python train.py --intermediate_size=320 --vocab_size=2048 --attn_scale=0.125 --tie_word_embeddings=true --init="trunc" --init_std_o=0.0269 --beta1=0.95 --max_seq_len=256 --train_tokens=148800000
Each number is 500 + 40 x the weight over its row's rms, rounded and kept within 0 to 999. Layers, rows and columns count from 0. Numbers have three digits each. The size before them is the row's rms in percent of the matrix's.

# up: layer 5 MLP up, 320x128, rms 0.261, rows 1-35, columns 0-127
# down: layer 5 MLP down (transposed), 320x128, rms 0.196, rows 1-35, columns 0-127
# gate: layer 5 MLP gate, 320x128, rms 0.287, rows 2-36, columns 0-127
up1 079:490499617526565468565484521508476494490459494446448521478442536505527430538566441456532514533499469475480467434445590466510486508525494521508473485496364493525507449546494465497410521535529449558447431476523534503437561550517510551471484489541472474507498480500507528476538528531493484476501477446509499553440446472553403529524451491522542499452522499518527482502472500448516571557454
down1 089:520473486589423428466515467534517498438470529495581502442524493426517470474478428519476471523524453494486558500527499499497500465563485488476476561538499449500499519499506519457469550499447467409412470466550424522486523476502571560526552466442498507473537511536537550508484537535428509499487532552502411464484502458486445492548510539558537437483531506482558515580439513526516505415447
gate2 095:529538484428505461461486522449571438476575571437482465581462541519529486522487544489547481494489531459493467438490413502485492451563579449543424488490503541464509519488522557480488567495450491580502419505499560510514578563589485493536509515522526515482540462477472500523489516503542523520481519493461420520536460524547464480514537580516502461519494466512480603515530493464485483508416
up2 095:356458490530520490467522590542524481550586563503482510536458518450556469478501514485516499490497502485461489414503461462465439536455552461465517530445439528442460511523475514482578585439471512497462470498463501500538423529516519470490512471432528480504451523447495565524508523481500549420508529541455494542520496485456499504507607537512531494495408473463555459462475493512539480503486
down2 097:442510506507491524512511431483478446544480492461445486557511502521527441497524533461482520480447470472528438458518479501484563522455590519464499495518515476531551495617509559495526529593537482520435466471462465501482523454504571465440421512449488537423547538469470457497521487524461460483455493411478436504555495379484475460447555528492495444487458506512599466492492511498496464519513
gate3 100:562473498480476498524579525504481495584484512480493505536519480535564463534475470487418518477543497501536493437492521479530483530561443501513472518487512535468463487473444517516443528458438565540538537524480480476485534431444505526450577467502516536467513499592564432476475540461547522459506504461488455555516482431543513613484515460504540510466375458460532515557439557474483469435531
up3 104:468484520522528466520577463509520508505564530459426491496490516466471520556542464494504525501556484528512497537491501470483505540484553538565519542492534528473516485501561525522477483466479517494503505489500436485429565539448461562483446489559465524471448422475469374486446530557489490490466422433486563555438562478615526495565503503500522428524490481570545521507448493460517572525566
down3 099:556492457474527501475540583511510465457561463471502484501522485526538526574448537528471499512470479597571485536508512498496543517446494509462524424598472522504560454446453544497500450488483518536528519553447556525540368460492521496529545547471510516504564505534505530470492484501447508523453528468532505500555494514471398512543456554470515464462501496565455547578549481489471432525443
gate4 103:469526534468464530576494476555527527509516517374469550523489495504489475569563499488473514466481456545472517511478474457521493514439513447474502446514579455447517519495545578447468540516459478495519550540488564484516442500487568448470495417502426549484479444493529412531510500474517493546486421450516534466517518449513392518507445532536549449491560469495465479489595487542512491519516
up4 108:569515489440533485500534477529540467557464520521357479451416475474509515477489564476512423525536513530518518541508520556471450496508464449444525460467536540547499481532427568521465497456431556539450503507488455536459420499489448471496490465468458528590463534512535541533438454460507469536470474512496537532465501511516554497476478516376534451470461480458462477523530534513474464486537
down4 104:499519521471523503571491504509518482473564523483474520400487485489493505486512454506481506517539513522531479542457464594437400482485511499510499454525550511508483540480555548512510476568578501487444511549507521472448525515546566511496529528529464483507563456517463466475507490449547554441455482483470563539569471425530491551497562585457568513556479488544489556500568383416490503525481
gate5 103:502536488452514498432475569459552547511508510535508531446570455575535428568500471549495483514487476545493503492473502511444553484519461491512504568597488582584466481522555464469474462444493476488484453528385455573500544555526451496548472397553462475472486502473453502488542571485493505498492531481553523536490508418568509568531509520472527496538462553455503501532498509539518482515510
up5 101:479509495533479393408505454484471568508556475557488562474520491444527487472447464524469463515468482447528540469454488472509456539466446475505493517526445493487502576513507494502502485488503492530420435469533426520426436477526513574524481513511500552450539504505517532584508481589521549525549557508395524563510553487453477432584474496472548446481503558510468537516505488492467536451503
down5 105:449529466526490479529585516561472523509576513443514511519516533490488536524474467482470472453506492554547415454506535492496506547533493572485491499487474448440527531460534525493493540520476464426545490451432508444544475517504435500427549577505481519489527492548520534474450539385523500531548441451524482544511480478536493518507564430497549426540471524526595488462535563499438434531551
gate6 108:503478521552454466476539530487529474456495554427510469521499524504452527565547537497495529515516520567555447496458421525485500501481466471485503519507546471553470542598484538475453510495438607491497471498465465515532565473527456467526554448468521496577450444441520466491541458542454611504498472488590521505498513522533520512491572511507433400464485484489534516457595512517484481559511
up6 109:484489520504506472543500497568559472479472486466476446412527492537488449471437544451521539550524542466512503511414476448497502501452457612494504476487460484494506466512530492541504520448475509496501576503492504568524498548486480479526434493465527530464455418509538488420520599485488622517456535499558469496575428530534513494522460515454487581479504503468489461475555525409448475463495
down6 104:496483509526422478493550528490486561506502504492531551472502451416552450487505482501551545467510410499451458500456516521531451469481489507478543561536562472464452465446453471539488495473411530556469552426516508465521538498462474467505522508514489486534414525569495532473480515416495501467480456513528435484595461551512486537507430556464475469492397472521467434457466490454495480547416
gate7 092:438511465549506399414546542549506522548530455489507562483490553489520434473488506497495482509525534417516462508497520511515511462461440477537445517597435510433492527486525511428524489467512457538419430484444494566520473521547512557518515472511555496495537569482514482510546534521509461483434492528519534489486518489506482534537438438629447532461483494439480558516507478514512507589479
up7 092:504461585575494494464499536508524518550521422532469477488506453454538510489487504533498499534516576483477551534587529451515426526428486435489518477467496449483529513512514450425458489504492564558443457523486435448553530466497487485534608447490546527461497506509445502528495435548405501493470511532507395481481504469515565496498588541529488463516537438495511488455478450495542449540476
down7 100:504505393496500546498484483492467593571506475482449556504445498526526505514462503474500406537452549499508536519494475535510508485510485519497547434452517498584512523479528512536478559442483531519521452563504541491524528519515559574458492447536506496462501481435462435462482460511445456477539462442469491487607521463534564437418479517440513547472528504517547516450596484504445487489573
gate8 095:451527581475465469472567532491494538431508565532449518487519547514482499541486461448475501514522500483666505494477480590514460504425510489471479530539466523448488538520457447572414509500472435486453545500494487459615473468512486511456528466514519530450521488562523499567513472528512558466546509482469490506484524496476490529515502476511545449469573583548513504464516489461532502576465
up8 096:430518497478417468474494486503528517521451498513526521500521470461523515455540482447459480485399506415515500530444517559562528487549534534494476528497589577437500513500517543515498533503489422391500570460512513517539533545483490505581545457465476492509392499514464451507533530544460531418580449501487504527512462522460481549513480480547548501489506553448554505524538556521505559550466
down8 108:510557554458492521517453496470538598515563474516504493617475503550545513544554504491523523438464495555421519523500569442515556580543517549521581557490505522501555481481487556528480524513502512482509438482505481525506525503429500477465525542566540531519477481541562483523447483501543502455458499532475566488548499503574545461522463470477490421576503441514493461490518455510538512394465
gate9 092:462473454488461511550515501571457495462543458445497560478491510508576455540543488543451475499522424444458562481488476504498517537524485520463564463520508473526498463522532457505452484475502541468484509566555516507506484523524485460518574496617450481519434524499442516540456512479418499571559590547462485506489556429496411413526468496502550487579489483433570502533523486470467507506486
up9 104:512533497471530471538524496487492528500473503452574452468464493465511453462528490550447515456411490496438494510527517423458481512536469523458512579424474504548455577559494460513518442512513494466569490508478474475487556543478545500506540548490528480552517541595505499494455466465428547538556501444490536553491514430447505518441538409451450514562431549532480489577537569479487536470471
down9 094:439516554464500500455505529481560461498483502521461519559567467574435444512473472507500458596472415498500504490524453418506515434481527461523437571474452488509439579470551512491493491517540537548530491484510481542497545423478416560479472488534484466484489527527497526528497522453521469487537555511502548502585491535532499577547476579466458453573478476485482461449495450543579465509489
gate10 102:476550508508548554502411510509466457493517490473489500508464483460472488537472580510542503491488479509501504469411493512458549508472488423548503468525523507521478486461508508498475588466600425526563502555444538479577457493525510486518486421444560467513502564442460557501512507509567532510511511532563539508453449512443550518502533479527430572498501537484493474402492431550400458519484
up10 104:455494489468521487423521507476512565447436571517545518541551469469527511524383475472492454478544511418437510528490463471465498503551571485493487514593460478478454426490509478490517536485504489498539544495513629571537495485497469569509483488501482486543525481510473521456542507492509534511473463566491443491558400552490505480430586539547464565520522471486494508504471494548564502535522
down10 104:541465460508439481520473520485465493500429489522523483539518569529543442506489479521471547483532453496500513486504422564450505525492479529518515520448508455431533449483445499491518476524534505501470573457532544470557396452479561501493566511469469473561464503484501563418584493489474582508572461533510541471538507594470551524521471416522497421525501400498510469485527478539484490427486
gate11 113:503464434519460506499505444513497504527514536468413459482428517512533583509580531490528465463459493517486494498529603510487502489557494587456455542487474567473487429529477434526518533508497512530482479570479501435483525569511558425493504490511493495547537506542524517571492482443456472465427521495595508548496488458533500569573480489524508501547555455482419551524460503491446422536504
up11 104:482550433482478490435528451483493516491500528437457458524451537536535497526453517483535556432433453520437508467511435515506497520559431470479477501550482530471529546496499484515492616545431551492530491486603553542516431544524456501539509518455470534493490485519502520482509555486561448458549516518504566573543520560461500401489536444514505465523521537527537539490511492476388515532538
down11 114:470502460480469431453477465479576532482557487487534481562530382533443517464445506553583469474504484464435514458491528531499496515523516529462442480508536461535477460459422487522534542446502519512411477496447497526451520480496475500494471463470481495465485531466489593513516547461468614485480526485464529480558412531500501536496453507511457396486483441515471515499457576554546484503553
gate12 087:487502512545409513528498479508492378519488465516514530464509488512556503542551505505524449453563634505584475481524485488446512487503454468498439545523450523484559446519509478491472478467549492538556489458529474514490513497521477500518498453434486438521625470602513484529531559559523477464543549508516447510470455424475499539477521496488525444473469469543477552488492538533525499572453
up12 088:481530454512497515573484381454544434532544498526523518508478473514486565527533537535485552465473572503522459448564535501500554459484482473540401586472504495498416581538563511494447498489459530561467490467472511480494477565518505526512464519460508498544562463483403408489539508509495462495426493477486539458490474496491581538503552474533535504478507502589533521529451529528548526490510
down12 096:538488461475443493516494493466434552507453552522548430572492518465489422422556546451482475496535474469550586450459562504551497487547550472587466496505509518531553505462492490461534420493503507505528557460444476521507449455467549524486498534490528533476445494448540475444475452449445487460519496474554406523524520471489432449587491515550501486502536548490592476542505498509535491447519
gate13 100:498509537470540495522494525464492528484553505482426492494522521496495517485511485498488423448449481534494513615464469398466471460439525592377540496517504480476477421510475508531444570520486474507448496562513559468599470475572512419535516463508496509559509486462496451488503489549492551544532452506491455510486504501517492549427478513538551487506500436431455543437512564535473511479531
up13 099:523467521488470613508502486536506563469460489566543519503497506466524530482538427524532541491564495474494489465460549504450524460521471552498441480468473489560470485463487546468486479552493544518428468485528470526507519647569458567487526477461419516526549489541517454460533513505499518514474467510464489430578550496513474526477449473515475485529421461559527526530396557497531503569470
down13 101:537451532495514405556492509524512479429501578549448474586410459501566482566522474472542521471486527479412470466528519490430522487482511477500498481471487468445528446480494438516446506429492447516477498463512480518494448540455485473454530540494583487483482447453487422556529507482486469451438517534490520583564484473557509459553468533472504451459460510548501452512496492526573470547431
gate14 101:440462415519507571475524610465573432473517555481505526470520453510463512460502464406497475530425584488495517427511517501539509498415533507531482532480531516456525521444474473562469575511528502491565508558456541562521506470473519537514479493459557553433549447498544509567510490433505529548526496504496506522467554501504493460505534435529508505506416491537546528466516464482577477466470
up14 101:402464522502446538484501430565507532521481461476487453519465484549561552515510520547493486488464469445478501483565526502509500455450491504497525546517521491539546527467525417503526529500520479541470551554508511474535458588526522490418417550501575491517520476512480454515429520419401483559492527517512505432578457527486553411474471504440510500436555468503456491455438560537498510501530
down14 100:507490476534501536508535459421500505485480479489499558567556481508447514517566532557453525549436523495490534550482527488460550492565485541529540443563492490484504473489479618465462605517518483502460488443547426540424527539413458556485521536477433567512530558485491509504436533473496576466504462527520500535532478519493574528583539506516453508537529495487519507453599495479517522508486
gate15 106:522557525556459502503515542456499589477524508459431513479574501479499557543473386545466469504503490545541505514418462469462525529494483526491445512554487429507504494527520484478531503462480429462435442512509479542537499590550553518494593472521549453468483490386502463518491493503542453507512451494441577524457497414495544462577510497497524530450459502502491537484477484538428494527497
up15 104:400531515488484486488475506501451494452494471452369558529486507513536489476514479529555524502472450455516409538477482476490530468575510484532501456477506481480415452563400536536515487517499474493502557485476562534492544444551537494478522538529531508547513451490514468506547497492465579502492457480461524490413500485491486426519466511551555533468471482547418516492531517527571487563393
down15 105:508514537520459484471483478576474476558517467577475503446510495474495480540488545506518541488506477472525485456453531474521430486498538541385535533461566475567453467430539548507535518505401460485428508488524482476518459536563449533574482594493508403536554558504467500442485520493528596497544534501503519481475514479434549513456523540467481466524464521538484431561489438500455492525484
gate16 109:483494515492493495470457509477487473503456474547459519502536429449506570518494538468515394514528487446499454512539472465472510489482494564462490475479454503431480424409453458522497502491448492572469544444494545552482495561488543478521456507491585455534446573529476509525494494548447536514430492528496464550407494538511493521588501547585481495448561552460507514479424489542463418499526
up16 103:556488518509484439473550538475504456548491432506512488457514555504557518452461579523476456451543531477518532490485513492518577505519469499533490516541479485490435398476515529572469548406500452541440447427515536538611485503526477493494508487468470464525444515509463513512552543506456454483462468517501490550549483595537480487477518465452510415400439504521499506541460468490488543549561
down16 101:506441523520483451501464459503418536467463503526482514516501418551502484485497470550617469526492477526538487461547537413485504509439446547517475558548485406538501538462481573513440446427569484473484421448425529498482491517490481463457471544490510508483515495524507529464463419459560526528486531504499538540442538464535526528477471468486467485526507511466539548496489524473493439376457
gate17 101:463473471425558465527469532518498536457481495563474517537523467446442469550513550493488527495505533504528520537509452588492527507528562581467504527399461469507518498528483509557528491428500524403518525517527490526518491537622534464457489419502485444526492461536426421474528529486483520499528465540565564484466445492504489460521556540533476484522388509444479466474542443503524511503520
up17 102:483465533502520462411546521541479462486498498502589456448474530463466493468494572495457473475482521544474514555465523516527487540502547494466461523495475575458537532533494453458540502521564494518506448517511473561496443460480517490415531514509483434433473566532531565576551470565490483417478468423511436508448441448551498503564556532480474532480492588518516560490515594518494466482464
down17 102:449497509525573483490487536551555523506490476520543500464493535431530504429428543509505504533529487533488571456437520508514446406477476539483542498509534453496501424443501466450495514462467449526465592441465525445589547469536506544472484553526496448496618481515507542484446428520544516425554545533520456463456493457481515477501501529513510516489524531525535546554484413479550537533524
gate18 097:498495538452549494485505492507482597451544557595506521435453442441504536455456501540537453548452476435526510439525453534524480472520578526474444429513495504464561545463458501551546477493493473476499509529510486471405491504605517487497482478555540506498502480510539471564487537501571416564476459522502560513529489539431515519580444441475460500494464526555483524500498459505453537494538
up18 106:526489520510460522468510484461469502507473478484485525595523450460487582506521587548491521363419472592498461440474524504529454545553504478551531521517483503493474456504512539523524454497512469521466573491490443513489540541505445528476517469529482385448530468497484472492530585453506541528446518502487426519456472466486555555534472488495489510546565528463503452560564555517480539537453
down18 102:483511481531544517490502505534530473519505543424478447486589552467449585494559502484435511475492501541537494567482485552468400520534426534551447495562470486457464599528580489501555575480460485495450478487473498490479502569532488479465486521453441489539485510466502492494479479405512547416582434461502489550502533476534506505501517506515499509569505487540517559429498522457561445510486
gate19 101:507479494506582492538518471592520455451491550470495485439516465492483513474504497562475494512515526581411449466533484473543441481589513506458526479460531579543526539496534515482533544560573444530471470465511552469503532500406503498472447528515500466483553524621476458492483545551512487481483496428567512489535436448454476548480492511436439556512448459545504516525536522484505441460501
up19 105:451549478465443557484464480493514487471457459495515527574413508545564541526530493494553425589480498487506509463440392472558493500458429543462527503502524505539489423572513491489497495506471473563562496438522453477496487564511573518544508453513455545454457478486506527513478489506460543499439517532510544568500496513442496532540492502461520500503537467556546440405542428532474474529435
down19 085:494553556505474479510581476471493503572554533479508451428470518495497520502514486487490531527514476478440442515506448493536496529537521457470493531458587551431491574516541503457488546505570556501474553491582450532501511523505524538575516550442586469432457582506471507474546573496489467462532542479518536515443534433468548495451512495452448476526528457609441493514485550486520500521442
gate20 100:594507467473502411505437495567429475513558502521536482459547512488542451465487510502546450479488482485462421472468513507477485528612436514467565447479500525533480554470448456501514464544571488518491492492474466543478475508473503534588540517491439448533482533540451463503522579514451511522577446490565509451493453497503508539485497515553488500466437598518540519495487497615489498496514
up20 092:395474553568493503467458563583466470491516464516474504494531539477530479499500493484506457568470520519500500435517486391540463459458462513508492547585492431426485532478479529511466506535508497481513520511553463563547468502527504466523460493502473488506559466542511528429505493501454561524548507463495519510486628605576549475499425520502568452489531547495499461488526494504509506592490
down20 098:519587573495492528481474460503533494578557521481492476482490502567563531431504529442517484545436466511500578470544453489442545574540514541506552515446496526516476464554534510412500574490505525496535470443448434413524525475460538490490512548532445515470498489505503457532549565497561565483505568462446490452525459515511423492496536469529535486408435549541462523490540496502499472480480
gate21 110:559492575505516575432506506438476461498516582587515490542513460478468451421517537453440495525576491461513494466524486447472498536456472522596550514493423518522443506375518510512506501463515482573527497543484486523471552511530501507525510425553481446531458468513503455548525498566524548484489470542532494516495464508507454523525521492551537515488479554500537590534529502561473593505476
up21 104:454533495444408425498503473506543505460474481483552492546484512506491444484505522506506498457451426501512418515478565589562519543585527423456522455524512448454509473448520503452535467503572478564507529525487459584548479536496478528478511479545526521471479473504565470512510516574519503515478467517432515472488497484498555492502568499550433464488516544608493469505488497551595420466500
down21 109:494599441476481522486565461475485520408514457503527543493414541515517527506538471512522512498531541496490536566462459521520517421473462523522537519496538492531455503565467505548489481505485485471460459507522558494495493496467528491480460593429600518487605509551518488456527529517487539496507561488418494489449512455497480530472480515554505546609600471417494539567514473467473476470489
gate22 096:528498489504527488476466463463465535510494461588563513458512564536459473510542493532522492450524484427505498574507498520515529460516462560399494491461556535483538530442508498420493491528448482489571502530478447469444536466513527549531508478439490405452512490528477444357520502514506543499524498499486516517571483552520531519538497550486496494456493540508403509543451524428431512461422
up22 106:513491486535468522447465525508433534514478507449547507461425458433484505463548485533554558580481545451531603516500530511502482518563502530531476549509505484502479442529516480456493556404514464471555492461529505511429509429422517518497449508526493484540521547497530402466461461480530470515543491496447560560434403567499510462518482562469552499514469512468486546574538519491458514473441
down22 104:492445495539462495484506483461470472531503514478535502484499510458481479499465522455470441491491508541458449517493496553534454479477492473453529402442500526522483527531464602512494529527541544494534482518446509524597525429570535542520480531462444450539486545546449423485459451477452479480537517490488418459504489435497527468421547521457446487489460565415441496441560541532442594511458
gate23 105:612494501524533537493414511492533487492528454459548582480515489497461499464442482451467489489479505558485532500439554528530504543524513462522492447506520546481518508415486478464468459491510426596481538450484410516391530544517462444549501446563454471491524456535502530501446508551450560527560467419484483532478497556516542525485477489459456456518501484512547441470470434514521450510534
up23 105:534497526490462477528478474495483555522597506514518526371504466551554527504455425498501538493454430507492456442454586522505560480511504509459432471479487454551548418479485494548508520462532423561505424455508506555508468465510490528452526486557554500476496523447435447501532468550504489498507551541533514518493529455528537542466526537464513543422489545578420474459499520527471529547529
down23 102:498612444525520501478475469513506550486537489534539426528462455505511474509549486560572501438520506446502491472488518528412500538441515471508545471514464603532510525491450494463434445541497487530509537576529499502532503495527485555486462556457510526530478461440575453540415490433487518505521497514513575502558493477475475526573488536503433509591502447474494531571489544552538462441462
gate24 109:540474541472525476505492509495491454434543499570476534494534492428514554584560526479515482469460519480502525505498519548508500496481513569430502501417483560456504519501608491591580487524451480517470496552491555501451437504531521563531471418456480464483471430456545453492531482483502434474464464513526525416563461553509484505488454551422552502480467469483411501476566542486485491498475
up24 105:508537431455450505359484511525551553526526482434530496539538449499527455434520467510548522554503534438451491535445481516561555550474538544516528437502484485455427493532511527532587530470505568485494499498462577552534495495479541477525477456442561480495462517478497509522495508424508506518434487495519466484507490480464519579543440533468488523420524531505413493513516448478454556547545
down24 106:520473493600479463502562480475477521500447544495577521502516477482494461457535485499477408530501535535460543447533597449473479518482524528523544542521453524461563476595453464486489451528455585535482497538567496467432457512460478494490438517467534538565518521492557430447496490535557471497492532506443532431483513489471432492528488527530435462580480493457471423574485509522539500523487
gate25 109:526493481497436456484579518476477499504535557509535546524563515534480483468505454559490542548506538461522539490438499477468383481472549476429484474533438520495493504555502513579495508589446521455446483421461508494497505504547512532554492432510517449469527435516568526508537460493545458532495494609578548481508440486463475543453497549471464417497502598505489539490474491487459520503469
up25 100:543507504493465483498530488420544505430486429517485496485575501482533459512464486378552519441525527488404444517490594427477516479498525533443481519535552574435446488548523454506530546521527571483505502457498529511487499556491497564499518480563543507467425575402439532472455445508493504523463547564494528516483499441500457530505505503452525484540454551554445471503516510509514507503487
down25 104:491404564510449464566526494480545509495557486502499485522452565605487473476553497564523561528475527542454454475521477450493455567481478512551490571499513516481521499537482442528505449495539466523451492515475505495419484536533459517472451476495369583487479431473585487492556515480518584489591501507568535520507450516516483511489456460527527486515453523546505471546512472482469446526471
gate26 093:511452507472475466439494548502538574398533446421572498435490498455498459508567464519497459458472468479487488449517441498485448564510504500539510528492502472535498525509586560503574452498538487454492564421502504563548526477553485493472481465542433503578451491525489529506509567575475546448505445488431496467502489500509507510486511580562496441546476492482578539527490453510522563452494
up26 096:463563506520564483499449559539557511504520481542438394503507482503508529499489449490438501432504491456463478486598513535533535520512530515499491520517532452423548532480497459475493547551535562513588450554417471504559439474445559454494467475427557476541556478538489550561493457438543487521542457517466460433481550451519502415486529500486475494470521474536476487486546530531560483526497
down26 099:518484475501562452451475478488480426511446500450497533512427469449476538525470493529533489520528394425492474534488487496531487523508562517515462470510482502617497477521473450509448435531494477550454510438401560465541533579516463541440510517480499489505532542586477474508462524489514532419464524497515577506514481537559580518531401514480523464541508504536496539514537487543502429544468
gate27 104:496485477454445505514485448470512571504498604467512500378410505607500534522625517532508504518555489522483471421478443455503522499520445445490458501536489487520463498507563508531468420552486503506498499464498543501523504555562470417576512456505506517549495526501505545446486515535529535537519475509448513547436523568508456509515442491494501384516460522532513498501490513478506532494480
up27 097:510458487537506473407501531460434491502439464413596566515562506526507527463457463530479496487449528496520459535516488496518518530508480601424547469472435524516550424526547515537502492503601478528515521472431474536547446543519567503502538477509497534511479531484432468486567485481533519502521462532533478539473493447496524540562490489473491454550485529442536540484407470514434467585477
down27 103:569492476494447463416556564490479508527549498460491493475511515478453554451430514542495526517508462575480437556487481549505510522446554498475500552479470464579565522515545427513544514494504615400482459522447508472508432499492509490529494528497553471459532494549536473508492477521431433447480514443481466499492468534507491498579502498497511482434542483520484488479451439577414478498424
gate28 094:531472458514617497515509482534471474499522508554488462522529491542494513441510448529476439420499518505462462517529532503485468483502500517529585465451468514472523537429561469480503454587448500573439437457525487502529506542487522474452550497480486450425448382460454522526532585491591517448508504454528527452437452487462535482447511524527550502434513483504527481493498503479549425466476
up28 099:458385538439482507444495567531418540499508506480505531488501534559553513526492488490520539590518583476536534524401492553456519519493493468481472500516491439473451460525464578529484548471547520491528545483417409455446489559446499525561449514488556457506524505525436518482397503509447514553453468474441475482563491551459523496494476517499538493537488505490501506481529478510546441456500
down28 099:489535492479567516496418548564583449455513465525549427422491526518487514468516487589480509497490464590442598473497528493497489482563510503492448567533529521481513530461527505537488458501494492484524494491530603499483544465443484456522499504447441495525489529475540517545492533540437543518489532512415515500437563491515563498473530455498418566472557490433445526498471539575501465511474
gate29 097:516427504505502458499500406553468488454513570463510449468519424537504493494520515522490543495436482532528507453403483422509474467424497468518473522539484498531435502501510533559485531409533495467493546486517516526461532501540483534576458553577503525508518416448454494517472493467544545510535464527496522500453446547529436476492497427547630470489513569529484513434491487512547489498563
up29 087:543431508460496451516479431510462474429531500558468457513527554451565523517509559460511484474508460410513512564517458455545458481507474492495436512487536478564509487480538487541534574512517543421423503540588511503493466436469518485494492472490511474528555494477408535563435439520508506516520495518557565532577517547543488481533546458533602515532533538535488523535511516473514573551527
down29 097:421510470525485530485504499529535515539473616546563467511531493587545514520514504524572438546500491579452508563540522567557489508585471542506428527519472456492562466449496523581476455502478563525614448494500515475468500450463532440435445511470511512505496491505492447544476506435476480499511531547479511521516536520524524485532487503562501452455543510418547535503466557482504443482528
gate30 086:471480480571448506411501454513462498522456467537460550482436507428470489507472514508466503423479544438512495454541405525554522503502435516508499582581581501520503466536494418535452505505415519500482413498441524473484421536530492531501500515541491579485508507485452475476456474483479462516540508485582546530464467490532528518438511541520453459477486561476481511586530520504504583521506
up30 096:542593471528478509504612523493504557536503516472462568468515436515584540491444507515492544475458490485458502508484471504508507528434506518484462465492482544438568494496510519505475467481470562450501462498505505532453521477509559501545465558523457442493478561561472477464428506530460531556538543478438560513566518556516458482520503504570447582513467570525481588586509460562510521440477
down30 090:487440564586463457587498418513475469382460517577516530518528537469542480550544491465448526442624481509502481529507552501576509444543463424479574497549449504534491522541482528537553478546499501484470505533495513530569509587475531457540521480493485519536424476505499523487510522515517472472462504504526475486468526464542486587524541476471514479520487512458462486476498471465484473435433
gate31 103:507472556477486491571527467497579483481653474488552413507514498475525587515509524452567439506478430489477548528481574491526442490480522471535457544414501501543467484465471520487436484493532493532517524463485535488478503520592482540468526488471501474484559470516494500517423538455486487501470490567469591560529451505476475473473452484507486524506449478525556493556388516481473515491502
up31 101:622541458470496523514460505463475538520565451541523515464518546464536513503493486417500507494540434567497526524492451460554501458464541523607457490492518483427477465417452525534518537539567505446528507473496505510471508501509468534526429504557434450554483497525471500530521542498501541485430500527562489466477495527535496434420467458415564510540501458482463506547488485420465499577496
down31 108:501535549533542498487481550527493462450508539533564538489539469505476511497461538512563531531475525461524488475526515481446622468556540492461594514436518502500451562507483488478469501548506484603604594499448475509478522511557496551444531523458360489491516445498511519553515452490535486522401504546508528527479471527528525491479495462443508502537529476513491500565555558520536492489489
gate32 099:525475483469543440533479531509433496497520574575520458465461504436479544473566494486458494525502442558436470517578527463468517477578443498493502431445493484488452489461424528538489443540542471512507460472511533470424460557523475449510509431549498543554580564534362571510516451466481531495532576502504506511431485482482511512478482488497543527533483456459543502502523486452485515519471
up32 101:456471483456469486515543520494550480515509531418516484542518562480499450471479467437513541468532581489543510511423490516548439571495508537524406544497518488485553485482459440537538523476456466461436493466467463454529538482507492481487480497502532468491451373458547529504489508533531489532527447534486482506499529580507469513523465382584409511509495519465535525556529486496531602458526
down32 106:528500513444486478465527521465524489489502505464593521473510499519435524512521524566459432401483565453529518519447427492567472502481573440455454503504510530486472494466509484482538600538503450546512489546481528429558555499571515612456472527535492502556501518460450479505429512473435522450501468459549449555485493488475443533486529485466513461447504455490544535516509465528465473586450
gate33 095:479462510502541508495482464519465434575484529455444541525448454447522490474518547524509499566431422489510545478475571524478472552503509506553602414510500460480458489462517472511456486461503487548515497532443434529434469512568497489429501496510471529485531413524481540606430504466486461533526433484452482493469512443496438515498479520500485554479491479523533453409421464566482519469514
up33 097:493558522549507487506545529501475540434439470475537444525510560516488540553458426465528488515476454583525450524497441583508444551576458498541520501532461549517496437431579545573510459498531477466466513519490525489493485508479466476523476493514490499509539497482459510482516610455458544554571539546519489568472526544469522531503434495396481525540470462542570541524509495515487556546440
down33 097:511420498448504504505535453516451505512560465472532519572508457466497531497559545559512466450501588505542497489510413515448484507475510523538529503510557497445516482447497491428537515511458531495555551494471493510540459446448502569510473532469534477555426500579499526414466536484524546487547494479542483484477523538516498417474539509503538573519430547495491492565519616494534500441597
gate34 102:470499547516545542467510445560558478480494587453440504468489512478433495497530494468496460473460416565544520568519497558427522509535504596506522488511516503501464368433561508494478478549527417497530512497538512493484477560524508487490552528466510560509464492468462466516483539519511504474424433480523529544512529441455519475514502530483554417432546524523523596542512461494528451532486
up34 103:540436522475511479469475498543572542492511422517428512539508444409506518528444527426418417467462598538460486491524483496541458433508515542490476570530540443510475493501489530495500501444502475451494395503561427531497444468462491488503534524458484446499551481442566462550545539468491509518495538562516485542440559594532476526488488544509492453494449488519488478479530516545474501501467
down34 100:544532558521512516509460568604527518511420579505501514521537459442451497465477505532515460439500477451469512390504523495456494532514442490546455426510475522506507500469590451533514481513456486435530470492415516546463513486570487422525478532554534515509514451524440478516548467512580486535499492514466535557523491487499459538477484515405516448482483577458528527519413544501485491553498
gate35 098:495496526430413424481541510499520505521555449500527490449523436434456549494434392464461496566465496532492570473578478511493483538473498471487409521502489437483542491463521497573514519497453444522468525504459435615495509523499506495540492472487514504565436534527554521500480520509482540464573495565513438571518487479511488513462512535501533460443454510520464521527477490527544401489457
up35 100:518488509471540556523461510481559521520564526465510539567539522482529460511491454526465558523512510462483440443524464480521560496444564477506520517487523457516533479558508517475476612531430566551523526556491453410466556458460515585455530491459552566481451519530572538488518407574472522516550512481562485443469413448530506494517553542525499499537466503514456506499503465546543547487514
down35 101:509453505425475480499476583422433506514457484531497455463463502505487553507458542495451395536438479407512526530543496537493517516449525502427496521512459513460524523534509491453531423522522441516583572521521478541514458599527482475455472607453467509487525561495502409417525506436485495479474517494471488518476516530449496523575457499514465435481482471477440477487495496547507495489475
gate36 102:454476461513500537426523480588523478495425468478457556481450467515478556518404467573466492492475568573508517485531528513534506499529481496449447494509533509515441522489464478531546480467474502521522520476469488498522533471540498476512544432528544452460478503528572450454511488575432479478608524512487497475478514481469489552462520489491577479366540518586518563576503521527541448522509